Weights of a small GPT-style language model, trained from scratch on English Wikipedia: width 640.
Each number is 50 + 12 x the weight over its row's rms, rounded and kept within 0 to 99. Layers, rows and columns count from 0. The size before them is the row's rms in percent of the matrix's.

# layer 4 MLP gate, 2560x640, rms 0.0269, rows 1452-1465, columns 320-399
103:49 40 41 56 57 38 42 75 50 45 46 43 45 33 32 63 62 70 51 35 69 62 24 59 31 45 48 47 62 70 63 84 61 47 60 42 58 52 44 41 41 55 27 33 49 48 53 46 62 67 66 50 30 49 37 70 49 68 40 73 47 67 37 57 50 62 48 38 62 53 40 29 53 79 58 39 56 60 39 84
097:50 62 62 52 59 65 39 21 43 46 61 41 28 39 49 51 33 61 37 32 60 46 60 37 41 51 44 42 62 40 58 54 50 51 41 43 47 47 76 34 52 33 68 35 38 42 47 45 46 46 46 57 46 51 30 45 53 44 47 26 56 55 46 50 48 51 46 50 26 45 28 39 66 57 50 44 53 39 54 33
106:68 52 57 66 72 67 35 53 86 36 61 56 53 36 39 63 74 42 43 63 83 61 24 38 46 33 54 43 36 23 34 51 65 59 59 49 35 54 73 43 58 55 53 57 60 63 29 66 27 40 27 40 35 44 47 37 51 48 49 57 58 41 62 62 56 52 44 55 43 52 51 42 48 67 48 71 43 32 44 52
099:55 46 58 56 47 35 59 46 58 42 55 41 58 70 33 38 70 49 63 58 67 57 52 44 44 20 49 64 37 32 56 59 62 70 69 57 71 59 36 43 48 41 76 50 43 59 46 43 49 34 53 57 36 45 45 46 46 57 49 27 57 36 50 41 40 49 45 58 34 46 66 67 56 61 59 48 61 52 48 49
095:41 69 47 67 30 55 37 33 34 50 49 37 57 44 56 66 39 50 60 54 69 46 49 46 59 42 34 64 60 40 42 68 35 53 55 51 36 24 56 60 50 68 59 43 44 50 45 40 40 49 62 36 60 54 39 48 32 48 54 39 43 50 44 57 38 47 68 63 31 54 44 29 65 42 60 64 39 67 56 60
100:60 50 44 54 62 45 40 56 17 56 38 54 49 33 51 44 41 52 39 51 56 45 34 47 58 46 63 37 69 58 48 53 58 50 46 62 33 21 44 45 53 41 34 19 60 59 42 30 46 51 46 62 41 63 58 34 43 33 26 48 60 49 50 60 59 49 50 74 50 34 38 41 51 62 58 46 50 52 61 54
098:48 25 47 30 45 53 63 82 43 38 53 55 57 55 54 55 28 44 42 45 58 64 62 74 46 50 42 57 55 45 30 32 53 50 50 68 71 52 64 44 62 59 28 35 55 51 49 51 60 63 52 37 37 56 46 45 51 54 49 50 34 55 44 43 55 58 36 58 35 19 58 67 49 40 88 59 54 44 41 57
092:51 55 67 46 47 42 51 59 47 43 57 41 57 44 40 46 49 30 63 44 47 52 57 32 47 47 32 68 48 29 58 69 63 35 47 70 40 41 55 62 38 39 52 60 51 62 54 37 33 46 43 38 38 76 35 70 64 30 72 55 62 37 44 56 48 40 61 48 47 53 55 58 50 29 56 54 68 19 67 54
097:48 44 51 45 50 50 41 43 56 56 52 46 53 49 56 45 34 64 40 47 63 58 47 38 50 27 55 69 34 52 37 54 73 39 32 50 50 58 44 40 55 49 33 50 51 66 38 61 57 66 61 43 42 54 57 47 48 45 49 47 57 41 45 42 58 67 37 70 30 50 56 49 35 72 50 56 46 27 61 59
099:71 50 52 59 67 61 56 55 30 31 42 40 46 38 68 63 35 74 43 55 43 67 60 48 30 38 38 74 76 67 55 53 54 32 58 73 43 68 35 36 73 39 65 38 69 41 73 40 54 65 68 51 47 32 69 37 31 58 29 35 41 74 49 53 60 60 56 45 45 54 57 46 68 56 44 48 40 37 48 54
099:45 46 51 43 52 71 54 54 38 65 45 37 67 42 66 48 55 29 40 59 62 51 45 45 47 28 40 47 53 60 32 64 63 50 59 66 40 70 50 50 62 70 56 27 71 59 55 34 52 47 31 49 66 43 51 61 30 62 56 54 42 62 77 60 73 57 34 61 59 60 65 80 55 48 67 64 33 42 47 55
098:73 50 51 52 34 55 50 56 54 72 38 46 44 50 49 43 66 46 44 44 57 50 61 58 71 46 48 72 66 51 31 37 37 25 49 46 80 39 42 56 39 60 48 53 46 62 41 43 35 31 56 44 40 43 51 38 27 50 43 74 54 60 41 29 51 43 45 40 30 70 44 45 30 49 54 31 73 45 41 72
102:55 63 41 47 59 48 51 68 78 39 70 48 36 45 34 47 63 48 50 56 74 41 45 29 52 39 41 55 53 44 70 63 40 53 46 52 64 52 38 43 69 43 48 61 73 60 37 45 45 60 40 33 34 59 52 62 43 41 55 54 59 53 37 58 59 37 68 32 45 31 47 44 49 58 59 60 57 56 47 51
101:53 61 52 49 62 32 76 58 40 63 49 55 37 42 55 57 66 37 49 54 69 58 35 50 48 35 26 46 33 47 59 53 55 46 46 42 36 37 54 36 57 36 52 57 32 58 52 50 63 66 41 35 41 53 33 43 66 57 47 55 29 48 53 36 36 58 43 42 68 50 49 53 71 41 35 63 56 54 51 44
# layer 4 MLP up, 2560x640, rms 0.026, rows 1452-1465, columns 320-399
101:42 37 37 59 51 63 61 53 65 57 21 23 53 56 79 45 59 39 39 17 35 50 55 38 62 48 49 52 39 47 40 43 37 70 47 39 68 34 61 37 39 42 63 59 43 62 50 47 20 46 58 46 50 41 61 38 41 45 56 69 36 58 51 40 54 31 75 55 56 51 71 40 67 37 47 62 70 45 69 37
099:62 24 33 57 49 58 53 62 35 38 50 44 63 55 71 50 57 45 59 57 35 68 78 55 54 51 35 35 37 46 29 66 43 58 56 48 40 63 53 42 83 53 31 70 47 51 36 49 36 48 51 30 36 68 46 60 44 53 41 61 42 44 39 19 57 11 41 40 47 52 29 47 53 42 47 50 56 56 35 54
102:61 56 72 34 52 52 22 45 47 27 33 48 33 75 49 53 51 56 58 78 73 43 44 53 42 56 47 51 46 62 49 41 30 56 54 51 54 72 38 43 42 40 54 33 52 29 61 59 43 63 37 61 43 40 59 74 59 32 38 63 63 48 29 40 83 51 71 49 66 51 79 74 26 44 51 54 59 63 44 40
101:52 54 56 54 50 47 61 59 72 57 59 42 54 44 54 32 63 54 46 27 37 41 32 34 67 20 56 56 38 51 68 61 63 49 62 42 26 64 52 35 55 35 33 66 38 48 51 51 39 48 45 56 43 72 56 37 62 70 66 45 53 42 43 41 66 46 56 61 43 68 39 47 31 38 72 57 30 41 62 53
097:60 58 49 51 51 69 66 62 55 32 41 59 50 44 65 57 38 60 57 69 52 52 33 46 34 48 66 83 33 50 61 40 41 07 39 46 45 59 73 70 49 34 24 45 45 32 39 37 57 56 42 52 51 56 31 62 50 38 44 72 37 52 44 28 38 59 29 33 50 53 47 58 46 51 79 53 69 51 31 75
099:60 41 41 57 44 46 74 50 52 66 65 29 47 43 70 62 47 72 51 52 44 30 50 56 46 60 41 60 36 64 53 52 36 54 28 50 44 67 80 48 58 63 58 65 52 43 38 45 59 45 50 36 54 54 54 32 47 52 55 36 27 57 61 47 51 43 67 38 54 56 65 47 63 45 50 48 52 46 48 59
097:56 64 61 40 46 67 53 50 65 66 44 64 52 53 56 23 60 67 54 58 58 55 41 42 45 44 44 47 31 62 59 57 56 54 47 47 51 53 41 47 34 67 43 23 62 32 31 58 45 45 46 39 58 53 53 26 41 39 62 42 60 66 46 49 42 44 53 49 41 48 45 50 47 42 51 35 66 70 53 59
096:48 62 58 43 36 52 52 57 36 52 58 56 24 86 33 59 32 70 55 43 59 29 46 48 40 54 40 45 73 53 56 38 68 36 62 53 59 40 46 43 49 33 64 41 58 43 57 48 61 50 54 54 46 71 62 60 56 46 54 34 39 60 36 40 54 64 52 47 57 56 58 32 46 69 48 47 49 43 40 30
099:48 64 47 43 59 55 50 37 39 40 65 33 63 42 55 30 52 43 30 40 27 44 37 53 52 40 62 52 50 63 29 47 67 59 50 66 45 65 75 56 61 50 35 65 52 67 42 54 61 38 35 54 50 48 40 39 53 69 42 47 51 59 77 60 38 75 52 60 49 52 58 46 57 70 55 54 40 53 56 76
099:61 52 51 31 55 51 57 42 55 54 51 52 76 46 64 56 50 49 50 72 44 51 64 66 46 49 52 49 72 33 47 54 44 37 55 50 60 39 57 69 64 33 64 51 52 45 60 40 41 54 38 41 53 59 48 61 58 25 32 41 54 45 62 33 59 60 53 57 77 32 35 56 50 63 55 48 46 53 48 42
098:55 60 61 32 54 40 46 38 49 49 57 43 26 61 56 58 36 49 63 53 43 74 53 54 50 77 45 43 66 48 64 58 43 50 47 51 53 44 68 28 59 52 40 61 40 38 43 46 30 62 42 49 67 43 61 29 39 64 65 36 56 39 65 40 40 59 68 36 21 49 47 46 53 30 43 23 49 70 20 54
100:60 35 61 57 47 61 62 48 52 57 53 45 22 42 56 56 41 51 52 51 71 53 39 55 41 52 41 60 59 44 53 71 50 36 43 67 41 46 64 48 47 52 64 58 72 55 41 61 41 40 31 31 42 49 39 42 57 50 26 68 55 50 65 43 41 57 50 34 32 43 51 46 55 57 63 71 48 47 71 60
100:40 59 66 42 59 57 47 45 59 60 48 54 33 44 42 46 43 54 47 44 74 48 35 38 44 35 44 39 59 46 76 41 64 59 35 50 49 49 63 47 56 51 50 68 56 40 44 53 78 61 62 51 61 42 48 65 18 38 26 47 38 59 29 53 69 47 59 50 20 48 52 47 37 52 42 62 63 39 51 59
102:55 76 36 49 36 66 52 44 69 63 51 41 38 70 53 31 63 45 56 55 47 48 63 34 43 37 68 38 71 71 51 41 50 67 33 57 59 34 44 66 45 57 57 53 51 49 43 72 48 29 36 42 53 44 55 69 69 47 57 52 50 77 29 58 59 61 59 40 43 61 46 46 36 40 17 57 64 46 70 55
# layer 4 MLP down (transposed), 2560x640, rms 0.0233, rows 1452-1464, columns 320-399
100:56 40 42 53 77 44 61 49 33 50 46 12 62 61 35 42 44 57 29 57 43 63 66 84 51 54 46 53 68 70 38 66 46 74 38 39 62 69 57 44 54 54 48 35 70 66 37 42 49 42 60 11 42 57 70 45 35 63 39 47 52 63 60 35 59 47 72 57 55 49 81 42 52 49 67 58 48 68 41 37
100:32 60 49 62 65 50 48 41 74 49 65 57 61 51 51 70 48 53 41 58 67 61 49 60 34 51 37 48 35 63 42 64 42 56 70 27 51 60 45 57 45 57 38 69 85 49 56 59 52 51 57 45 45 39 25 55 55 56 64 73 43 37 32 66 53 35 52 48 49 22 18 63 38 61 39 53 35 35 56 47
104:44 35 27 50 42 59 82 30 17 59 31 37 55 53 52 57 33 63 56 38 34 55 41 33 44 52 35 23 67 53 39 41 74 43 57 45 73 47 43 61 41 66 44 57 53 58 50 55 74 53 69 54 59 50 70 23 36 64 48 63 45 42 52 76 31 46 43 44 41 42 57 44 51 41 48 52 45 40 55 75
103:32 47 70 45 52 63 45 66 36 28 48 57 53 63 22 37 57 51 58 71 51 75 49 53 48 35 34 43 23 44 47 39 46 64 39 53 38 64 43 37 61 27 44 60 17 23 41 36 36 44 59 55 54 52 38 51 46 44 49 39 64 51 70 45 57 34 76 60 47 35 47 48 55 38 70 42 52 58 44 42
099:65 92 68 47 36 43 27 48 51 42 45 58 50 49 33 52 54 53 40 41 76 56 67 60 29 54 51 32 71 45 27 55 48 49 49 53 65 37 59 57 69 43 35 32 62 38 52 51 42 63 38 65 57 38 38 56 55 62 70 70 43 46 44 58 42 60 44 42 43 33 52 57 52 63 39 41 61 41 51 60
096:73 64 34 60 34 39 43 28 25 68 63 38 66 44 50 51 56 74 24 53 61 44 47 44 45 51 72 55 69 65 42 53 62 45 32 73 32 59 47 41 69 30 24 43 43 68 21 47 59 43 49 29 44 54 57 47 46 45 42 49 51 68 31 51 45 58 65 81 32 46 52 41 63 57 67 52 30 28 60 71
097:45 51 56 51 34 46 76 53 59 65 60 58 63 57 59 47 53 45 26 33 64 58 39 38 44 37 43 32 49 74 44 47 37 27 42 43 57 49 52 54 72 45 46 39 40 41 60 63 45 39 23 63 15 39 29 66 25 47 41 53 49 59 27 65 45 50 49 51 45 54 41 50 57 52 61 71 47 63 44 54
099:58 62 54 35 63 41 76 26 18 56 52 27 50 45 27 42 48 38 54 72 49 42 53 66 47 46 34 42 25 46 44 67 64 50 52 50 52 53 65 63 42 47 46 41 53 32 62 50 44 57 57 40 34 31 53 56 31 66 64 47 46 63 45 58 75 64 63 46 63 36 56 58 64 40 53 41 60 57 52 74
102:71 45 54 44 53 36 40 52 52 38 70 51 72 61 50 61 40 76 69 42 47 39 61 62 62 44 39 44 33 45 70 45 38 33 32 08 54 53 53 43 60 37 70 74 36 63 56 47 37 44 70 52 70 57 38 53 31 69 61 69 43 68 65 61 44 50 47 74 39 61 72 57 51 22 55 42 67 72 48 40
102:26 49 41 54 47 47 35 44 66 36 47 61 60 36 61 62 52 52 87 65 32 68 64 50 48 57 46 47 71 51 38 70 48 43 57 45 46 22 41 53 62 50 55 46 45 53 57 41 55 41 67 27 45 58 51 46 58 33 73 39 47 35 62 46 68 49 60 54 58 30 47 43 44 60 64 52 57 62 32 63
090:47 56 51 42 48 37 55 49 48 38 48 28 48 49 38 55 44 66 07 56 47 76 49 51 50 60 44 41 72 65 48 48 37 60 47 45 55 56 66 39 44 46 52 61 45 40 52 56 35 60 46 54 38 55 24 43 38 46 53 52 53 49 41 51 41 53 47 34 56 36 14 41 59 71 43 49 56 44 59 49
101:53 49 65 42 30 28 61 47 36 54 48 33 54 50 48 60 48 61 54 43 41 54 64 39 42 37 43 52 30 36 67 49 56 56 41 50 49 66 46 60 72 46 64 48 40 58 58 45 48 32 58 40 70 73 40 46 19 45 70 49 55 61 51 27 50 59 51 59 63 51 45 42 52 41 52 42 57 32 41 53
102:39 70 37 29 68 43 33 45 64 88 66 79 67 63 35 62 58 54 45 53 62 53 55 62 55 47 57 46 59 46 56 52 57 25 53 36 46 48 61 45 44 67 44 64 50 51 51 64 36 48 40 53 44 59 67 64 57 63 40 48 41 55 50 47 66 45 68 36 44 47 34 46 66 39 50 43 71 39 47 42